Weights of a small GPT-style language model, trained from scratch on English Wikipedia: capped logits, a variant of Adam for these matrices.
Each number is 500 + 50 x the weight over the matrix's rms, rounded and kept within 0 to 999. Layers, rows and columns count from 0. Numbers have three digits each.

# down: layer 2 MLP down (transposed), 1024x256, rms 0.0382, rows 100-199, columns 192-255
# up: layer 2 MLP up, 1024x256, rms 0.0629, rows 101-200, columns 192-255
down100:457495606434501521485523558548469443474533485507511507499427520511474571446507551455459528486512560546555546531474395524604534517492556511398444521404503528509453471485547463492518406506518418
up101:470546531516444418484435497484545462483590539541444491534504496496443562486515425460500491485514452515530435510518546497574498565474491513441401485481493535555461491510491486616502564478387504
down101:425522421522555439496492534573513508488515517550489544476449523478505504426544391465492595530418550530452459539572543569522453581491500420522451381521564596525418559424421478489488537427533480
up102:428565381567501478472463486453594537482582468460564521410482599507525471468497548489479541573524526503544489623584478442515482526531417536558512411441546431562521512504446420549431619484468452
down102:510495489420501556419398515437555451602468498522442474428479516330454528553474520493478507524522453489535509498532468502509480456476589541538464514482480484454487465462582500609513533434465525
up103:546534486493497533537428627439476514529481467521447461558561401466423430512511494518522510533502477449522590449581603524392532401547517398439628545492531554490597550536526514512453437551513523
down103:502439510585545470417484467445566536489537508548518474436500381445525522583513420598476533513421521452517516504524636459543473512546441518589534421502470549426532560534519485492464503490548612
up104:484526394615508501541478557461467493406493433615510521447510551552517465470465405414468503546471508523560507607566538398466501499521512499475522487535555476501520409530515497506573522536393549
down104:593487406449538553575376422562508484581477491506503523460523595428549603517563512477494489533570545484463540415525515466475422476507430411453456491472601460566524548525465477439572515431528531
up105:435427433518500494487488484527544424516511524485501528548527506581524553522486555507467508555599503592508484531479482512469516536494507489514501523492480483417475574534506550553489513535461489
down105:485527506494470474476482505474503553490489520457539586545399612554506553524597481551494451521467513461454510557540544400499540413547497478588584545555376470415515458484425467402494477510450488
up106:439557440486474472455662472403355483478435551538485503519485509473545518418481588506567471563486434446493504447429412523458503472493566443520504545545490518520462444536492582537487505521486497
down106:469496489554469577521483469477508458446477508420417521449528486445488504508524428448462552349479473524490527549469459478594566492512473558441529474545481561517476544454444492525483524585530449
up107:524442469440541492461555468486495577548549522482478479534496513462491501496532445458461469418483545544471584628514398479544500386496511566486505489548477594405470594479512590477487480392425530
down107:558500484506485471514439524496528475523520545495503506469469423487442486566543458587456539580487480499534430491453485439537484545499553471515508457522581459531561546543452568416470513348513453
up108:493499585585579456509506491582534503545451476510533552461489350580496473432475487481435497537506547519506479410553484522491547489533490488463453471479471405560516500515461419426545531458486431
down108:475589445441529505498483496454455528596456355488517460512542490385387432588379414485443488539515470443444525467484561469488452546467495486455546460547487560567521580495476485407444500523478496
up109:506486445511475491474541499439461389497460586471551510397514418524447489422406543393494492544528521565545494530565411435417539549504481517505594565514570460459494492560515526481476521476530477
down109:514544511494472485452532558534342493482494407587501494474428482489498539500511507407491491435433480497499545442437502397531408562509587507487525547516422519492555539512426465620498434528451461
up110:430452591546458515539562440512460476448404504420502464575530474508486464548558387450451476461560466495406458548517462521543522462511412475473495534513429517482494483439582577527468505633490556
down110:502548537581442445598596425605536517487552394449462467559512528468492519491504502526478562465567517489460511501450529488501467449457526474450513594538453442487521510508542483551583475505417538
up111:411472559478566487542527519406439526475504457493599488524516411535473506378432408487394497525533431476473476418403506422513508594474448542584409490546434489456533579405514537486377448562566556
down111:495514532514508517440483554510489512473477569562456512461543524457509502549565515502540448480521451519521445520459525471535486445584536475508510502548486528564445447571476508416511487469580492
up112:537516453535532536574484541507523465594567393462467471407505452527534429522506521502476458510525433481558601547474544432450445521502466483473550490601495514538560557525474513530464493520537456
down112:454516482441446527474540437460514676500564519464504436567454490533528452387497533520532427550582484510491487584465514442530519446549440475544566482419461504408403465510500485482503478542520494
up113:476524573500504522433460484612545486418556459413404532536521482627515423627571455554507526539566464465485398519546530550554535582495504475499488523415537497499549454523464527548519456527397580
down113:475550475466497425554495562478532495524539412526507499444463509443488498484444491463466533586518545510529437542506544535559449469564496496559483430508505509546400523494534409541558408542473461
up114:525504525464480499564517581524583554418555497556516571476501527499466460489539493474482448507528518551517519508460462470548607461620466501523500479610509491470559464483545500474497495427577596
down114:521504449612531522506607512461428572485563579548529530529494502544432563497474479508496484473547549486412435487569526516441589424442489550483540567542407538489407485463536461459407482478454527
up115:423509558470493494432488476566504447350585488424555441371419576502521545485492454507516406470474525450524462484550529436473540493407410535516496443586612467462515458531605497505513473545434489
down115:498485491395541450480460506457443534541465475465626517598479463533495421568519434516495512487467507456548501478476470491451487544463480492485499400498442455567484467435503527418432458511391532
up116:476492556423439473587446459425590525451433532498526527382396430474483543490456485494541474406510494499518478570501536534516555517494516517548452598478450502484497431496534394512522550420547492
down116:554464469591430452573467574513585449531519545510556565511478453559489505505583506555399576457542530544494499468492534547538517441538382511557420478489515460560511489489471557475483508469443595
up117:526540425628543515511470506572508574522395449477596486453492551514490576518500571511403535528521441566508597427561457534451506491394490553453445561429449456546503479493487508397505528570550617
down117:567491554422475509518538468441535522592527460451502439556509499468456502498434499503521470497545497480500480483462534455369510527594574487558524520504475498492516440490527467501541422570523486
up118:454419441464420491472593546591555506608485410521513493550494496505519444500489574525511478473531540490475541486461559523437494538546457447420439472533529447427436433451492527527394577464583436
down118:481534502527460581535467471527560452523403487493517518507537541456418481514549502474501551478527505514520506528485485486473375490491617522582433465559481599418436596534416481535562443478542490
up119:537513461507469506602540509464474472550604451507456576473486507543455529537411458518510571510492557522552460570498509427523411454449470421553447427509568610517507490557442546527499504486540539
down119:518489524460570525473446491486468443536498428547510566515541498560556462473419563430444470498468487591460392606514550539565530456502492416569473520517426336455533427523484524527486423468623575
up120:538545499524428457528601479421538485471471473498527555486496525473503493538444528527479526488493478524571486501522473476451504480529508449487558460529480442513478519526493539490593507501460515
down120:515555428460489581511495449436480540578427417415551470489473484457471537523426498536494403435505532469552526522482452507486538508517492510508462500443460412497557496511491532540450493496560482
up121:485470535479374497450526498502471431404446480525512506533477452500541452520431516467482477538445555477564423554465509457491419403498519502508529454553614451457515435525552516575535507472541483
down121:454481543512553489443510577445458519519433580518475468534456464545456442425494576521494404456546518473611544488442497543558556497481464505540502456493450451566452488514498519495549517432552499
up122:424486516623473480531511453452554490575481548546555525486596536437440501563459479524497525526507562483497538430437472454583501477466486442602494545479480543508621477465503532517379473433515540
down122:641457466412508415425455561542477511481522540538467469429435564457533511495504450583530431472410458488483490505444527579485539467481468587549577541528500481478459555497528510463522532599484593
up123:501489552511418458502398549458518624487502570583501414495551480526511518580485528471398563564511401603542382396522473544455450490629481486510476487513423491460531502512464473484552501540505580
down123:666465518451438532582488548566509484469456414493462465550514421508484523475392626516515602532547585448561578442470410417493518505519504486579504431544497437445457457474538452580469506535527572
up124:462532473451479452521558528494552537466483481457535539511486424581539485404483448535404506511429482549493401488425513524548554532513518405467452544486471510434528487469477421517444566508567470
down124:470589489464471512451521490575534540451411522470568571467452503424440568403404488567475461488538544550540400418478601565484496480482551528496465485500514529459565519425534419525474462355461513
up125:509482457534476439469548609430577523469498441530449486462538542500465563438509565437453535440458473515496570511493422449425543505460514543472537444506518528498502512601479523506520509449565479
down125:517435567465502502510519487473499514477455485487506511594544516502441539560591542438429496528440509560493440521431428456502462529508533555525515478434494464465548492557532532565586522501519537
up126:572493519537523485518475475575430486470530520401555478473456435507503498480487465504439474563426429484531437512549501410446457478530488446554487570565572453616439493513456453557512511486489552
down126:501468422539542518472450557476550465470421491486502542510507468535475468562553551458528523549506498436511515516560552552507563449493442474495572538518478396503544493519550472513454504487495504
up127:539526477558454510429555503594473479498495470478466416592522518463502476604529480507451485497526455467489477446460515457527548416479458384428506473472469519514410439516513416690497460520467507
down127:449582474543434469502563446393457539528565527599497510558510522528529558486518481489470507523463418568456475495524576502427483568482460536540466570538544511503523509564515527466555477483526477
up128:603512478463490457512444482503572516579603339583453482431438459508519564556424427574503524397591493473552598538507421500442489501526397490569417422542482480516505480487545504506564603431557494
down128:498542543548539453566491485494621440533531461494542496515448422529483487545569529522507517530581505478418558555510535514522552538627542499508382539487399526571496516450473510507487640560593514
up129:548524481497438503482500561547527446494434539492420512504458416514515522409530544537567569455515463483551519506537597469522493523509528488496571455490601542447413528513501562450480460534470541
down129:456455605536562453512521550559395509474514548539501534597533507490420530447516550537505544515472503463450448513427450452559520467465484538437458450527387514559536498496500479441475488408557461
up130:482465472593555486543495433481500550390503478441570483457485517496462452532425540551475577572465477520445440442474465555510425492447492538511444483505480540419608492492565539540476480515421490
down130:509553473636564492533496483483510493422520454460558582567431562596515503523486486532503556521516541603506492426479509483514519453479401479505410488540481489571511494414524581495474561474455544
up131:586480408551639526443450511439491527495424463579518515442387511470352458491479515499482462462531420439555538585473483355491568527570538518497474519475487571480510430467507472467514577461489498
down131:528460484423513503524488497490445445444568546506509500486557542401485592515457480506571474586461548489502501520528511564577469491456499514473490487541554501634478562579576517514519516472562451
up132:542496529371460534458433506492538541447459502502507463514441529496497491432454543509382401559527501554451521582405509474506569490472531591503543582453445507423551460439532496582536502550577466
down132:535494489517560528457508537516527506450545505403518497485559531465477470549492458524556509467515478511522466538465460560514583414548493462452360490494487389577506530532553576630549518501478520
up133:518546465557487442466529567517429569520520502549483537542541449506562524506461560571446599536491583519511555425493466569455473477497495474487521581563465485545563535594460517545449412630487428
down133:544514505491504401541486519394522430441495538430618515499497584445548505456487472497547514405501510487463447444489612455471523470571407465606480548530406408376454514592429498507407504550488525
up134:510525499546569513523557606526521474538480488586561505514503573603467512415452545478546559469448455546434563479593468571543524477543500638430567436560526482518506492553469482459462503446479554
down134:555394438515503516526562454528426530400582494510519484451499446530472571517464426562490449514482482525406447584496468400542564496502468454466524450468429456494465440470501477535557453547512510
up135:473505539565449487499512496453485523499443502497508543391458511506560451522528458462517460563562431529539550555499475450518573535508541560452501437594434485462433601498451558634552460485481488
down135:496447504480555534506458514559453502552456518521473479517562461510465471513493439510505450477559440533577451541506545465484402474510513530492569584528550493462537469545603511502519390492481498
up136:577498425433454444398557579447411518491455523437470474503514545513584508588489491588443515548556446498516535469535495517417552519589463485435476523579508447537468433438516485477537561510478500
down136:458482622523516431494551538526508532525494549584479515566519503455461475470444540530515459525593458520564426513566458521431441482521415518514572352508487445464498472511544510504454445552478523
up137:521505512585465509481515572442500459556550409520557525542481543544574489446499455542473521512484438507514491475443567590417419469498472525550439546417688478523534445395525483546561471493500476
down137:532524498438512414531544438474493522427502517490516509592473460609486516408552464482579510478455534463387485524455487501465517488532442457469371538493469485493460547498451503470445541571441601
up138:504423500428425474520581425463485502476497596555504484427500524433537497471495522506501435520462509540522433503522458499461533461445526547557487503557446489449474463465510542531525508598449549
down138:530513511628463451539442464489492387534528492542523473526555491523528440521448471386522547571517465486432544475522457538475466487508407556549526552522495547457482509564474480565540495559441455
up139:559455524478488511430387491483559533483478440546605441509486453487428439505482518509456471493418531500448498489451520527448510515394548509416489490584545507550482471528534489466482440471488455
down139:454572476491634549602508426544524563537443561464442574534543540623604512524475444538550457522496529588549498455476504522516430532436589493523481422549498509533509375511544612571559476415482519
up140:495514505392528551529499518460436465482498424451467463571464540529506490440559445536497506442413457503545478587520461523470512503485449537513444450429504493396410503547310526567419522529583510
down140:556400525481503465544487446549552529470512546511527476452519519510427486457485623516473538496503485499508563464587405463490496512518584483557548577462532411427464493519462518438477438529466509
up141:499521509477516487500510480511501505593511475483441506598476404521511452491419561444466569458490478491563533515498499410440401502467493556472548459558500464546452480519449518520490581515444555
down141:472523459524467525514499539465519443482520483490520496485426500442534482483413436465500478570432569551538543529466491434516342475550604506449445451504568506460461394542555477536401429449477514
up142:590426509402483557532474532436453489493522474520476468549487439481507501518480577524506478424493557555574534625454550408573460455449426531539457524493535522473537496539405419612484474462526503
down142:506508494507488516471511496505488540377464427570492420515431457499548534515507468502531444535532465538515587500534505478517431433537451431605511539594364488496509527505492487504454430475628555
up143:457494473463569526460442394503472576524476576489500459535527495454539518438457450494461455537514530433555469551496523447477528521431497572455449450498484435486564555514466496467404389511550560
down143:607462533440518541512524579520495505463484398627583452497479485561587482542492573429469564455526489522521482530445539505460455499538461441511456487561435434408510564540530440484549540486516545
up144:659494539558534513536555437514427478627417506540499520409470481533519360369413407540571515573453480487449425603422574479441461459578471442579404546512527456337467479520572545550378483623542530
down144:540552511430537548521563423500523495487452429453454560459514466455464413471490516398552572558368563443481492526444636501419476517467538518542469455559533582452463444506489593476467488483526504
up145:535519456401543487452540505467438580542514513557486515466543541550507536458510538499488556465555440532537561460436475511431528386433431523409445473507473501519571564506472497556565527509435437
down145:425491524477497547508442504511499418505549466543491521498520480515567446530499527504526433486507577485497420467438513498450430430515513517493544458477522443569507529509550448477476481565473541
up146:466502503493484562461493436514545486520528484472496521450462429571548455400515437485439553569451577499490462516563486393471561492555450446388486519458470572495541496494566451470523504534581535
down146:517506528445486465482551500489468533435517557478498428458459503610490579498498453532436550439513553495441459483489501511495604447550432413506447585440478453478419444442571487463431421423546504
up147:539460507515505518413547473525455587511567554675435433556444469580452540473537447549505581438548603571470469523461481435499547492443451435449436466442511518501515467418471473520443427639480502
down147:526472484489538544502506516447431585448493421512512484471509538473538529447479552465507315520570558471436449533598508549553567571474414480530467516522463478458442511463451489544591592521482426
up148:375502575482394515553495520550480411440416503489558493474400449458461478470406464499441440544532499458506582524526519491562477312560488457618507463436551503450522500496496579528491485501505493
down148:509452486566560595523514490507452526511429449465454578467489490506548439472499510510476453481528542494531509519406390460442536486568482613478500478599535417553517505482549499578494441413484526
up149:567513436459409527468518422463560506509529447503475489367483547512455542439606497564478470519474414434577524461434541462603543514521416431546480454469545538465525485519438567443491467455372474
down149:384505559505629580520478607497465508605521596461478573519489374515496600617499465504565588589555419503448400471604493513468487465544426504487571556586569504540550445563430443491448576530629422
up150:505498482510444481532555416486500509537435492508447453534528442465466508458527453557458552503414516524621475452454474490524418490453463393509517506500577541439486518485554451438558482591477475
down150:543514450404548546455453467480601413618536493587432545441541414460469492493495463488551500412501460393547467466496514462523584444449568531567488382472455491570517490540462550450540470486569548
up151:534470475590548485537539567435555543548509520521490496536430430592513431460562564574514555459576533469488405470539363425493582364524459605522495515526467477460423461552456519454494551566489511
down151:407513458502545435545482520577450545510609494498535518496514540380478492497560398466460572561385501543506452456532468510609546515599527548485497526556490508530410548478589435540488552440432422
up152:459429494436463547457516569516517634502538405630597426436508508491491543465431509528443497457609463523572485457486573497383460505485541484503501510423479377506518417549421520458535437434519524
down152:482559483509473512513529539513566498512528543451516452530525455424464407449508512495456467422462524527509500488569518448481555450560431448397549462495541535438456442499402474464529460463566536
up153:407459565369515488571553488471507524590543538545512464540472478488565421555444560488466496582532474466499495511496501469443549461503497486503525334485453486418536421552561451583488539549548633
down153:507486479503426461542451480522432485395479561502445521528436507544490506487513493513402539582557502471459536587506519511447407499463408556449515617593488497471515518623569504525464463442521353
up154:498510458438515540412553376473453515562554518591455480531468539461413607424502544471530598475487538458501482523481365554466559488565508571545464508551432492511581586593525435479458509572402444
down154:526494554448469495442373501551541437538539478399506397452473504467415510500463449458541484473617523539486549530429512450475558516510524599504457489404515492500549413534544409474510558617547486
up155:577482499526505478444490427479438496496504489530503460425569485559525609406425515460451483463477482572494455536512432510461438495392442541571474414447436454524535414420454461473575475450477456
down155:449410524520470531514469547510516439530584477471455476504511441494544556488461508535459510479421470448501542574569441475523426492575489455431614521481462518578498503584476533446523404478518469
up156:447432489482511547523463494460559614598587504565566491474472566513524457488430497503410493489441497389512534505517482488530509443458455516464465436527460510547555487410470524481458501431442465
down156:565489474481472479569427405470535436509497496499460472540507543517538457564535498551530554519383534541572489534535557506444484519531532532521457519476542510450445474525451474575484602519485496
up157:533530475418518514496431497474566502515513507591558536428481510553517372479554556601494584485527493523518430546591535391454532516408504484529512392408511495558643498500645449541477507521469496
down157:549478476384522478540512531450502527564487462518499551505491453389485575453535434460517499540546488486537458543427434513449493562429464440482449561507455554501477558476412615497476548529556553
up158:456494477440502498503465513433477474499564497494497543412479487530464548546493626535493540501576515376488477466452440504534537490449560545531554482437396578520533541438452456487434474542439523
down158:430473472533488546413499527498431514545501470584519490559478570535421448474460511531512498514462504408503484615551540589510558475613430539460448420567522534597528467542415476515399601418482487
up159:610504492402417505551432540502440582418465486439552523447485459571467507483438586497508498514567527487494545474557554485371564493560485487485523564493530521507489441462523472531463575559555522
down159:505504582537470548463508546485398434494473475456531568532552444478516513430560558469536515495501504443564496518419505506467501546532374447515493523509549445411533371495504462558502546577542576
up160:479439548438524477470556512532611491469504521591450543534503502510556561490453493438473432588532551432474418542482489508556454478534479477527427477455526511547438468561518491551480540546502451
down160:448515481510468513508420594529465500483445543524489555456488532518514456494571579487583411455478439493461472465530464491431517502511414484527556493444488523447488505490458532528523648489528484
up161:458447593522439563460511452484428446437556456450454491521491453506541390511450578436532484508506462494513450546503486547450479500521531559552486579546511479497452579465400476553481469486560471
down161:474361523482453545400463578541496494510526495429439553418541514566562566531551448558550506433561475497526508488499516528569469504598501587444485596499536444547542473508548506475518479556589582
up162:462520485478443515441514473489568495417435463555480488590449341476477595553606442464517533572475539434497534549455465384481481596485399512546438520526531549535529514486356504561463488395363512
down162:540483421559572520509559494593542527412479518508513551473497482468507442477423526482589491579540447582433477476471593413451519483531460452608621504486555533444567504523474452518506610424377597
up163:452504506492522493538533574338500474422613561421498489462509488601452519658484495490524491536566403558534507533550426508610585333496498580476423516559543519424505442559516444579533577468474539
down163:478468418498485542432498418596502492446519533434520487502425507435503465504468480520448464526543582530428553577571405543474561479584407490497508475488436549471475544455457493546499487449486501
up164:524516516539491482444473517497635456436545536465484506485625412530499548584548440559519378585487513547545610506530476506523515569524464545496450540393584475513522545509455501507516543515522506
down164:408441519521447452501557557451568524529515497464530434545493564486581501531490520457501475534524472487547485515462552466605415509450477513570494515439501463517492457488537519561555502406477363
up165:475535479495506490445525483515507541505468545509499573497532573462464471510477569597525527505447479517422607481551503526533579481544510601522389490481498521437482440504493415467455458599536465
down165:469498446501410465483445547448465551475572478518482539448500536427536512459473470541491519513487536552429520566361529515416403513533494542479568436472548528530467437504438495509496457504484480
up166:586541553500440447628520449592485481500521512474505446445558498515509407487607537450440502453509483512472454594471504537504544356513424494573576579570572448486483512453561486487544503520490473
down166:527495570432545468471406581580572537512520569498557486430469442431430464545486449563417486499387547615434426530488568541484465469455512378449595475454527569537550477531488504489479503509552504
up167:522363402559452519551581529559406401490464554470569488510526514511433563546436542490499441460507469455472394392480516433526571545465516498523551584534513436457445461450493455556396540523482476
down167:440529443528495530465468480480468479468513479395508545468479494594512499443595504506474517493492517490445485493581418445546567433489492543484579606440541509506566540487503506442393517518605419
up168:522550442582436560406578425454521497549484448460458465516521491527544508453546477459502478537589476384416515520575503475442511427516491492504529510500525507455484590574460552464500490523533447
down168:606443530478522512519549504571559629517537523528456564523488417536495517491675596533393534466510508490461412397477488472527494477498516582430504478550514506527544463507459517511511526462555492
up169:546484529632543464519464626469476478461453456495503428498484520413554550537438506516441508409470469538519480488533498501493508486370437533560466476534559397527478464454452519589519508559423522
down169:539571489485444498634567513444470545577516507515483447539575465543552437498485517410567466536414438532459551496508558500487538422575591574459567532418493518446508488480399567442601518488514452
up170:525562520522460562483526516505608432452596551553483501528550488513435500397423534547485573445443526560572451601464503597475635424548477523513515500461533416514500555511472443602482541608472471
down170:499510553516511525565498540467582478422579540483410510581429528506562507417426498573523538519461524469538493547416436571558566521490517474538490469469458561489518531517502498551545432478520496
up171:555450485418496525547515552514497616411514460562522532546464529522483533592537498478463533585524469457574458516385482417592524475553528512519506532505457578468543526565539370549519507532508606
down171:469608474556525549470528469484524473540476535496513573507510585445425462468515513477494400546512540515483458468556521412504476462435535505545577479445497491640506614561507546468554617479478465
up172:460509528461515488421509528561543473529476559483561478466443484503499504430557479548524487466505488533560502505452515529410566554476457595450519544512526449512511498464483430521495522614416518
down172:468448546425505440549507580449509447525465495458565501553459431555510476420510519484526393504514546487482515463470463573479492526413484559533461492491488453415511570539542452383616485542488489
up173:587523492497565563542503482552478459471432467434566488497524589477560535520502432440514578527476494445512473541621475584508614448542449537549553529481401560479484530443541514504506529622413526
down173:477486500548539439501509434483556543543503500522601550611568484491494556546457579436585518470564504509448539458498486477429493591461456403530484553471459409520453631514460468491527464591461477
up174:485467559469513534563504439437523500407455491598508534487474560580531432455512462513452477475572572499548473607519500495591506433511465473592532456522576517478468406486426566524455423592520535
down174:518400413621483505432500432477497519449470543551549491499555461412477541539444483475491500572543505508462483479508478546565508459446548563592538408578414498508470501498485454498532440479521521
up175:570469587513551474474482512473497519446484478557501531446562554512457538469537506401441485460503579450538585525487382486586473481499520478478479531558475511511505427547454493514570499534478528
down175:489485513488526544377433505492531463586451442414445563598533537489468552498503549475495557461431568594503470434490513455564537380472570471501595389471555527478549557514422463512515513484491529
up176:526532512532385486470501430483497587555480484469524445530440473534493490552533579518504536444497444525532481475549524490576441455529523473634514476454507512464528486553524605485457508507496561
down176:575467498504457515498480519515535657478457519442505583515498561568448515502548503564477553418493489497562496411456503401489473520494453554407508578404518477463455410490411621479467529545461532
up177:556457490471552487534481535488528431453491553496465479450507456459585469438481550501573448495575531481453411461372518570493514558512437617420449536495430480588541467517493454526548410535506457
down177:536499506463474576545581477475497414489475538486393466427532469461419460520504567393451513568451466597466480400511459401488543522552572489506457503484491414429493489480524437488528457476539501
up178:617463469484520489420520544485508493441526467484471476447497488485458441430508508481454561492530463474546447466545491555493465369580502453513408428443468518490488537522510480492476448495544519
down178:457546595450544496527433557531512555484531507482547475533470477505528530511417549545502461542442540519507562513379498499554432519524443506432420499525566521454513569501533500523526574463628493
up179:469568549504508482509526523537581613434505434596476534459541569451437529597487555514509479553511509455476535459539419375381534466483444515509550530571434528448479536506539464415494473557513497
down179:427543439439614503513505468565441459527440486419486476500484477443523454522466548439428553579556545471440501490513403481492455502503479421520554526543503541541491576554462527472563444566470432
up180:508516472615564463470513504477545476483474466532475480446565562479577479474564441451451400446465449541587553483445521464483505487541427549464459560489598533520561473560528481644436465514426471
down180:463507448538454497618631453493453539532460495419457521474495493449508545448479535508452522539427544458590537504521479379430500536524466505520519438477418610495488510430453534466529498458570419
up181:474447541452446504532509562501624445550559612513446503458481418570556589442512530528558589523472448547490548542508505483600457474505523552578462475525390420498556457509401467552476546495438509
down181:480539475485456402533498382481518537543440513477566462554430495552443517541482506545432465558508463477530498487448505534475538523529535554512533442556438493512478415464389523432473532434553433
up182:546417450449475495541443516400413577520474385434510498473523560491500463473430533473502563565544488470490442451461573470445519554451440489470512479461441473593531485530445436502505455534431442
down182:564428440420429468546532486410436485515534468541543459583469420539427438518492528449501564565501501490542520452543460531371531460470517539480524480455429533515401492500483530457543519438568536
up183:479478451409478469502423447480541506554432464556474510467468478427564492446400488523468505450540441594440482477434518491534448520512514510486523476497459501508548487443544494521590484427436453
down183:579506521556415484467455566482517498508531560456484461503528570485551452533507560506513450490454435582609473546495546568540480547527485514488506553501478487463424550463531479495612517538500545
up184:475561441490480433384435544598539530445536520493511539516558535447463519526424557430403490499563413570462514499461445455384459456445462530402555544434477427501527447485492511510521534551520414
down184:475531521472515474511530456495491497455513456515516461521550469625476509450399459513525514537452522464517415609519547450566584541436557536551498484419466466478452487528461537500537483479588411
up185:448551522460513483457471455539469463413441538423459429501592553499457498454494546494522488422557466546482448531435446593497622473511524451452438560548458511454501527518552527520466450494551519
down185:485491554491500512494504552464539530464463469499501460518441597497441503558564533496516467448474565582544539482497516542479467407524451493512507473542532473472510479507439510485514554502460541
up186:512501557525520459409545406473510502481548469508420522499517438516477492524570499498440579514479489510572373452434455562503553439459414497534529459551543387554516543571447403529459466416455441
down186:545520472588469475505479467511489574513503439551482510520445438507487465575472525503473590525410430501510478464458493529430520511555433569472560551638507489367561578579620492517433476554542561
up187:510525588461540448508490543514558560492549469578443426570518460528435582535477494478454468604484522382454606593382451489413501577434470498510458530415523484435533535466531535426400512593491489
down187:484561485482488535563374536537531541487553483473518516501442505498516527547580535548553499442425499400506506521593529479456545461512484398497561581431477510507415504476442569564467497551472434
up188:567500566594481536493560438566466468536471469516505437497516539523483499480476560560435535611436427473510502545494513536479397483480463492518507570504539585501510520499619432478511592540397526
down188:497522477534515504531452447480466462507507460584483428504492590550516407498467483468524526504416512547431483473550567453417527523490535559420453507410462514566561491503525537434535499447460533
up189:459539485527491546406452492562557482497524543458453563481495495456476379552580460477503471543437516470467469466560448517586530485487486574578505550581610499427515491478457467593463494461498551
down189:548518508526497481467487558562424480543493557517419520527488476415461541579566534528470518595428582541526421455531530516458594528541510475396477407474434530577454441478544436552532510454528529
up190:570455566417490523445604430439504537472512437485612479466572498472557529432482414430537485554535438551515435584498480521519478518511492618492470500531461489513476498481440502527499500546438465
down190:489542508466418520504391503523489473480424555428485464468516568525538489520505529437546444430492491439507530410499500554550466469476443457405496512428570503410522502522529461479526468485460546
up191:511459574455502458506546535408486567511539580572529535481491398470544490420477609459546510557439491431505478418494550495537446555479500540452483521465451493474464520586465473500461493478577447
down191:479518470581546452421450488513507456435505477419462544430562563533531463466519496431488536442531449546495508440503511525459480472425385435474408573512598550440571492458537463480529493436434446
up192:499599560504432471464447476502479507491509467474516552533528565591429476536435522513531567529593520577522585480490499495522507497520471563523542548419473456459439450513456440525462498508545559
down192:474520468415502459554547460495569450535471471508430517596462491556538543484491476515538451577580456468445507484530459405555487569497500474479487495466530458545542525536532549603575522520461529
up193:640449446377495521468459497430444489525528520507460477475512470519548565498500433556507524549552442499390518489503585537558424477557513450469493467473498564502463509507506457577430571477462546
down193:416512551528495495437574501476484457492551471468505455506511497504528499535533524424475508583515501431502432516483465485568526445450515428437516490462569568544569518538470539511501508571567514
up194:521430546645527313461508540420494437486443501499485497433481528451543506490535547526474572471584486437600473582435532592532583461491493490491503532532439612487493488391464455564595485431463475
down194:553531541536518531406466499474462488496461557559527485434487483498554506463563388558480422481535477435497566528559483451605546468579407435536461552484452574495552499449514468604480446566552409
up195:499453422488564550544509545453466497479558502477583480426414489542391509458544520517458497474520508528484669467447454410538517538424502623415427507470451472484411520454474474494435471458495420
down195:484550529456462538507453463497421495530490547486592616519433495600483527561588502500586517492423509508439411492517430542483568503549479461529452559503487561496534501552486562511562453451569495
up196:516426585576458456539495521528550528554514486380517584584466415540495572495500524491408513439559428443549562485506447563524483537571450549526499382421499489525526546501527410438490455519586562
down196:562568513434508540532579516458506511419500439488530453519501459591489568548504555463575478607488542495464533465502588470528573504460534485556633459429477416532462541495496511433530579516414543
up197:519508520612567460523568462494495539465485445577481464537395459484421492460631547520573470514576567499420408482434515401397548438510438499477426516505576470516505502650527455508429507527468507
down197:530537390586576445506495504517546546523477464491525480554470520465434550468648481568483369499524436452527540509529505389528434551520540509519460489502498519432383430576538480498482418387497530
up198:525503503518513535501525510412497541491516460452598445548526463498520456423532526469466552490442500497601472436530541519492538575502512576497523460431477463465408455508561545508515437611482467
down198:463441554527518480546491456543484544489487494506495523535562574521489523503486481536471515496531401482437508475548531513523405508532595484493615474515493497565467511547646495463465480515462424
up199:463480504468548485420486481506494651412451449526500500402532500499464471524510450553438380525581441495537536581453493492463492507494492586442568559523564458442600471569482481562462570435514597
down199:518468573581495506472494541422513614467530517462521568498554463508522534490515416384447428563548544394557436456456469438482520501471452542443482594544420453475505387513478481565477470562440522
up200:424536472543499428431568472526480542657441478405469544473456436539512546576547532500438463436567536562506503547580483574471470498514508443584518499505540528417483450487508408464507500595375532